config = dict(
    n_layer=13,
    d_model=128,
    n_head=2,
    n_kv_head=2,
    head_dim=64,
    d_mlp=512,
    vocab_size=4993,
    activation='tanh_gelu',
    norm='layernorm',
    norm_place='pre',
    norm_eps=1e-05,
    positions='rope',
    rope_base=500000.0,
    rope_fraction=0.5,
    qk_norm=False,
    attn_scale=0.125,
    bias='none',
    tie_embeddings=False,
    parallel_block=True,
    init='trunc',
    init_std_qkv=0.0617,
    init_std_o=0.0121,
    init_std_up=0.0617,
    init_std_down=0.0121,
    optimizer='soap_variant',
    lr=0.00838,
    beta1=0.95,
    beta2=0.98,
    weight_decay=0.069,
    lr_head=0.0139,
    grad_clip=1.0,
    warmup_steps=200,
    schedule='cos',
    final_lr_fraction=0.0,
    batch_tokens=65536,
    seq_len=256,
    doc_mask=True,
    train_tokens=227000000,
    steps=3464,
    dataset='wikipedia_en',
)
Each number is 500 + 25 x the weight over its row's rms, rounded and kept within 0 to 999. Layers, rows and columns count from 0. Numbers have three digits each. The size before them is the row's rms in percent of the matrix's.

# layer 2 MLP up, 512x128, rms 0.198, rows 291-316, columns 0-127
106:525469479529551532449466493484485543513505524516482517545499509528509470476525498459468482503481464453505483470505484474521547492537505511480501481500493536527530476467469534520515492470533524527548496475528496556532510509508503504533496514500508472517450505458523478473471504485512476497500525526508508518511505492475472466565484497542500504500501476517493442523520522503512510513477
096:515475501468496494520495532506487513549510514515526485510507470522529505507481488459495458526493493440483549507519498493534473504469469518525533521443473448482543514480509473506466517533503527516528476464500503490510469518505509543502510501523464528467485493461522517491497562491471433531521481548513511459514534457479473497463490490513498516481510498490514530529482486500526508475500
092:503536512468538499520480525463477496511513517500442491486479509488519516510489511503510497468506463500468523471477486542517507478462498485430469484503531506481503524475484513492533449465457485502494495532505552513496503426548471463528519527498501532468498484472553486498484475529525553463483482474490504522512492482507534479521508475511484499469484513497512477523490519496465456482488
090:511451547488528502479505513464520526475464490511494507510490492563511513473488543521464460487441455471529463489521491501507513486477493507517460525491516550458506514494493519513496497475483446483497507518484495528525506483503533485504529458520528500531491491549545505500469505512502514445554534437515501474529496524530499509522496492535490515500463462491515501534507490495512501502479
111:479467447482470481507461543499475512497513522493490526475501532481506479513487477465495525530517518519496526481523508512527459503465496529508452467461481507547513494516522524511531518465454464510505551478469495510489475530558491462493457506489502515532493477508508511487474491504545516481494533520535469505501505499516491519459537491541498540476474435505500532496486465519483467493474
095:509516521534435503503522514504511520514490493504502477481494472488503484477517524509505504488497460525505513501495512477533498458506474554497486508453476518538500500481486471473466505495496476488449479543525554503504540514505501528568552518496516506536491489489489509506517477500482535430496505510482430504519478508469479457485530500482499462461494499463473511503486510480557514504468
102:479479523490488468474525554528490565559464480507508513485495498511479518502493498514496498470526514533489563475494493525483507498480464506499473524498565505460470488519550482505491505523476479473505544495554466495466484510482489563519533506494506520507473539500527489497491509514498482469483484476472475513437510500489497491493544522495494562500526516514491514480502498484507454480516
096:488492517463492546473483512506473546501480481491472505458561540524544483512486517553531506496455524467458489487492470504494464499517503501459518523449462481473514507492472483483479519459509508518495510552498474546489531520486438491508488469477486483488497527528529490494496444520545510497470534526462498492503489495517509496458501488510522521519507537482487511515500496466493510503458
107:540519517515482496461516490511502498500521515540475478492507500489506487467517506527468502458504507515527531535466482503503451495488470495473521480479474543510519506512508504505497484500501482500508499514513473509509445472492518434531543488533498489501488496522521485571492501479501485495471512445444513511487497531504473550480557454521498497515509472514497473519545575473542501525486
096:517537517519505503493498486484513481520486496498502483514531481485512490525509420539521466508526480486499558545563545540505455469546529519474476525481495511477503488456509476503492488502509491528488492549484536458494502527453493489492500523496518517512513532486473491541483534487464491506545516521544531553503515448489483473475489510490479489484524544492512493517484483501492482492482
094:485492499520513466519531449461518487474483478559516541489465448496464507493551482486547457472498539512534528510525497491491498532478471516465433519485518502460492523513482531491468504487514477503511518498484492526438464473517497518505503507520516517504456496490499541512512476508472471489529481516495510510514492490486510528488513479508504476465474455533503496549496543513450500512481
104:512495504483476488447501481471507490506466503525507480486506543474518436522479499520481478558493492557513487449507512481465491544483481510525494564492488502513501528496517501494516487481486552476521518517530488470506499492449518515443526448538523496481520493457472508496482499492530477505496513485503560488510486461533476511491465486538472501476549495509512458496488476494487507504474
096:497522443508456464549519443543519528518492541505475486475501479486531481474537517494520508469537530486503523548550487534504514513502541550533508498513523477475489506494489512519502514562528472482517479511489487488499496509485511475509463532448507482504446502540520535459489520480517512502534506490507509487538489478498526495507498490499517481508541512447505480452506493521477512491489
097:508498445535500481476496517521498536504526492512490500542509474440500543459527536491485501522498519467468516517478505524534500480485483460529503509528535506450511449507529469480502501473492471511506465490514518537521482497442516492540543489479511471481543483492497485526494513550476483478561487493484481488469514508512460468496525480487513500481469517502462534478488468507459482478475
097:458495471463458510503539495504478513494480469434533488521529464496455500514519485507508540461512471511525494517490497538509461509471479518497449543490517556508488461488475435498498491501534478545499480503481486499502488495493475503465480480501501495502502505481499545565511487497481465506511464488524534488471467495462523501477519497479485491578483510487538485494518506490499510518505
087:510500501564490477490492469502473496507552462495490542547513506495496532480485479494484505451496499505519537493507531502491470507534493492509487477502508553479482487458528505529494519502521495501478478473503502491496501524464525539510473503525465503477500516548500518474535499519539443566492511519521520491480575493503550509518500508479489501513494487489515463516581475512476520472504
113:457495422523499515491485517559464460488515505506509523475538505537470478468556545497511481518522514508455502453535476509520493483546504539532522486484493523490566466537501450512506452520467483491522480493505506474512469521487466509519469483496538507511498499492538513470484535482476514496474479511488501479521516520513488524476501508496485475496545487482507529498533515518514507504487
095:478521503495454523494534542443489520463450484528494532530512490504529510506488468476472488491494544475511515511554504458465475529470496536493520506480483509547472493490542548506493503510496483474515460529530468515494490491505494535494475497523550516549470514520531485479548458506477497479490487474503502542524519511508485468481484469457474498480494517526468517512477478532495475495469
105:466502521483557519487463480498500497502509481503512477506545519528511536540479462458503450555495485472458516521522548530483521532501474501528483521529511530513498525538520527492480465505488533494504480502506479497506508497507481493492526484457484505481498507505545442487502526506531477542538494502524456511546484516524446514495487442498484480505487486506486516501499493527427495518493
099:540539483530480506502489478499527529529453466518512473509506495489501518501499505485547467484564501517490532515495508435476499491503481487513534478481528501489516488472528520504521475472528521504515470441530526476473512452480551474521528495509482496495477477520524499503513503478507449450476485540517500521495487454500491505508512497526533478433475530490487463486499467494505446512483
101:463513520501495489532519523524517512483486509460487510501501471492520469500478505461486503488490527491503510488536504513516473555466465550477473486517487498513489464491454476487466571439516485534462513518496499517512521553491521452520458509464530522518555503487549504519519498518461504518455492504482507523502509475468475478504552505529508512476518523522484504536505467478489503515468
099:500488483464480532501503478537461531503509495468512479513534524497473481539491489476509513469429489453478503500495493510513485485500493510540530524544508502473453465484557536506502490482500517496493482478502527523470501479530462509507523520509519531482505446496509520476495530489493451533502482521544521528506477465491449475499495471482457490495540464532481519539529486439494490517498
101:484502517433466477495502491469456482499464492486516474535501519515533469433549516477538556478511457552468500500525490478518506486515495491492530495514527514513535494501496504515549510482541527480510471489497513449486482494480485527501507493474482506508510490528487484500503535462543496516495493487466492533508473521532512473499505498511504499449561471447498517485494471474505536531505
084:514511464510484482512508492527474520463537511505488503522486510501514453474475502515499512466525466507478513474461499449540495495509511489467499532490506506498534492493478470495500534531470480507543507565483557443475494528525487496561503485490534493526497476541439483469480503532519513457500530517505458505490518494547486506534488499495505535485496472473472487463511478535517507543514
110:497540454505467475482507517546490509484474520493473506566513456515491522516541502490499497502480495469497503502536502515526510541494508462508503470498501542484516541472480496498534481492520476493492503522466470509504486425488459487505529500505494497506428490519519524486513508470536478486509521534518523538517513476506507533543434517476448485484480517477548493475497498520497529480531
096:466523514483494476492477489512468491489461528462414504476467498502454489509501493496456546510500504484465509456531467541540530481503523497474507479506522543528483481506481538478498531495494477494469480511501526457453532466501494492502478520498523516492543494503498486480460566487504506505533499476499509485499497475509525527559536506511492496515549524508492495457475522521467511507507
# layer 2 MLP down (transposed), 512x128, rms 0.193, rows 291-315, columns 0-127
099:524506489476493414529512542526509512502512470487503472488503518504498522456501496496444535529535534486495485523487525541490487471484481518506541498468477505523498557500524532492493463480473487488487464494507507463478466521510498465460512521539473495503497495542499458537505511484518501472523517493512475443532489501491513523490476505484478479482486511507491522568474509479542458494536
098:467431510521486542517503489502490472499509459524488474499501516451511517490516462516513499474508469528536498537514452477517522506517527468468512486536456506484510466460463470482504538523495535512486487494497464492501501490473519525517469482523518540493533541473478529488525535475520497538501488495527480505500453505480503476468554526509470551483502511505522474476451514469518530510481
076:502453494498451484492537455522512500477525451472528525508485458470463475478504463491480482503504484502475479484492488443474494490515479498521485475526514481479455505500549505461474533571523523505483508492498509475552469518504532513452503506528523476505498505476435514491519471484526470520511514478502490508493489510465496517475498500510542509543501521532462525492545512476520520525484
098:508508468533525538493453569511470463491460525564484500500502516487502503496500517496527531497502478469480481451545525511514494521501494529485459519525499495490473517524521484516472497496521520514464554523493536456500516519493438496484479515450505490495534507501495481514490464494444512494513478468504498502547523497558536512496485528514502493498539510539533504498477510524461478495506
104:499501498481494490473483508529507488516496539489508472431532528484476505453519511537492485484490461500505486539491516517482473492465507553538503506530526516534445568482467520550501466481566527480484510499510512532491531462483521517529494496484493475501500496497496512531517508537475461469486479512508478472499527510480484496538429547503488490458503526487523517495496523501497506522495
118:506475522533477515477462504479520511527492516524475454478516471508485475473476469532552484494529525516454497491498502520475525503500514524527502468520485532485479478483464501483502478547539524486498474523477473519477491488488504447537533488535519487491481540524511507541530511491530512520493549428470515482461506504496498494586491514506508484519487527489470504478539501489465511515479
105:440495484499538530472530494509494527534512490469522506500491505544478526465449470517481512487521499494477505431501510540509474520500402495485496511523511478496481461513510487506527500524479520499526477493547509489527504505541481499482486473468465486461462532494451475493484498494505463480503514509484445542472527509499524483483498529517503472542495523493486498498530474486512524483517
086:529517478491482464504490491500494426490500507513553507509493533488489485458491496531461482478524507496542499502507535468534512502490514497586454494530491475503520510524537490572499477488504459500478470458505495496506453485505497518523519534510503456502510492507450453524544523513489511505508493490523489501483510495477491489492509488514493462520496473508453494548525491530529513494547
100:498532525534546501494490498482498477491516474513438536513517479526516512544540507498499495455478468451491523455513484513481502501554506508483501461525478485544506495472515497569524520493512483504474532474507519478515508471513473488478473538517507500527469484549479512520501494483524462489465465515490532494490554493498542470522527502472455468482501476479527521492498461462474498502492
104:513479484492528538490520522481506457545524498540474510512551466551520492522482536505477514492520486515528500484532510502502528503488508436527527455499527483502520477460478551499504505487491471492545506492522509471477506507465494503459529450455528471466487544465503486509478500489473503499517496498478539554510495483483499517500521555512485501468505481523485506484553471494487550492491
095:480527497486480486489509454498491501500495530538492461484467469550510521528524519536517518494479482506496497511536500466552492504532496472492515428497512507482485522477508521553473496512502503487515485543455485515485478487455465511538491529464511484479501494537502496464476465482509499531522496518508438510491515552509534501457475511501495450523479488477506542540493543502507505488549
093:528497492542507491536495528531477504518500517442514493497481564514446530527536489465476488451498518470449550481511502530530515506481517509456509478502497495535463468511487498542471453492507507531467501457504502476499470496504509465466484487542493506520544509451473513507496476491506504477519538480472501498485530459480526515507468553486511507490510513525482488526537537494495503504501
099:494472523484516522508481539487477492495506473478550548506475514500508506480543502498498512493478481524495540456506495503456468476483501458492491507558503527509467467519510512483500496507487475488480516506454570467464504487486476510501526446550494464468534537488495539512459457504485512527516516518525502484519466519475498491533435505461479549489511495519518498486470513483496508477527
101:514492485514498472483513475493507452500538514506511520474507498516478489509492471504493487497522485521519539499453494468498488484478476520459476547495491485525497463543554489497504473529540538511486443455537459525530515502499538496499509514483475466512481503510466470487512527498489521548440504480481488448521534542498517535498552487502458501500493542501529538481495478500484531471532
087:495512528511482453503544506497538483531563492492472476492495499511510527517505504525546524532526492478458495484505473512517538507509528509494491484503488509489490516537527519506501516528495507532521515504510527529558517492462513475470532528496494488526463528503482527519514536497514468463498454486496519463490500537521546481508496530558505536512494539500471475509472501520547528526577
079:469482480458474488509546506499479503502479543490481492484520506517536515518487548505533498504506514500494476503503457503471524506474505505455460515453523492490507491516439468464508494522516498492476547497510494532539502488502513503464551491478513526487520470483504497495476488526486519514475488498512560511489449520449444513451528448495516525497509529500480554508440495494508497494465
117:493528451523495561480512515518504498469516424537506461481436521478450469452538530509527539498499473518515456472477508504508444495517506485458513476493490520503512502516486478515526526526523473504443485489507510479522454473496524486486476491548523507470505503475476505488510487489524505520497515517490490511509493488493510535494546502484483507490530497465517523460477535525504487536500
115:490482498551496506487476466498494463467489545514531528519462487495506499476508519513503520506511523481501479505525529509471476507454489523490474557508531453504512437511534519507524512509478502491527457477530515555487464512453452482478490558522463460536505521465507501503506475522512471467487500546515468542505524500475469495486501489539518490522505499487460501481526515536507504487473
102:442499542488450475490468497487505481502550512545529458491489518495512494562489478505505489496483504519501481488472492475487528495520493534469456477499519503507507450490535501534480541510480534493502481515476527508498527500491518502499509527549511521421494516471540468505524533500483480511534524465500528531496485520522553479501519512519504503507452534481565514512517482498491519516501
115:531483515472484516513536464501497488542451530492492493496517516502509516474528504479472488539484536525502495543522519465513495502521481539512469464487473498494464536478505445517544509490546497528515487493517463491459487474457501511536474497484530511482516477501536513453520489503482521504501504484558470493498441492472450462526491533511506493486457520533533489488475525488506451484473
091:470487484489529528484505489500486509581522517493492510508494508465479480507502523505503497521512464502472473463501450495537525478529538448532510526494517449509524479498510511527556438558474507481493493491531508509509467479516459490496520522485443443487478513480478477550453485534499504514492478515488464509513524537506527489524496495475488479496460508489478485484483500500512466499499
099:497456521486515469515498450486530467471488526502489520428488510526518482514527490518503509484526516514509499505536491529482506506475495451522519459443504501508494526474502498496501490476471516490500505522451488507492452490557506488499492497433511458521514478506490502519465513493519493464485521502505495492525468500492525515499527485551534541490448502478464448522442551513522512516514
118:501516488466519521512489526472465521524479502466535474542464525475471471467492525436490491476550479480547490502490523489510476547564488525509493517463483528518511452494517534508499517509511509489496490501479488489494472529500497480513513518487519532519488429472482522508542527512508511563503530501518529476517520503513504467518555508486471538513497501505513477514522463469463487512488
095:422482524536502516499530483510492481487450452460509538451503540493468534519462492493525540522511505458504480474484474540488474512533493483532478507457505488493513525469499574461481503508476466516461494485479485517512490513474505485461497499494480482491472509483490497474500512471466487516489511526479523527471490531490500493530494475533543502517486523516499488493461470495463489521546
100:510485512531519515526530496496459496501500470514514504525468524492498536533508481510470519441465484491493500490524516483487517495543499496531460509487466476510522420479533451484402514547485496514523501440495496497443519490477490450516499501528528497504501486473476519520492495543518505518502491517491503494487500502494551541513535481465534489512482485487510531505500487495504513523510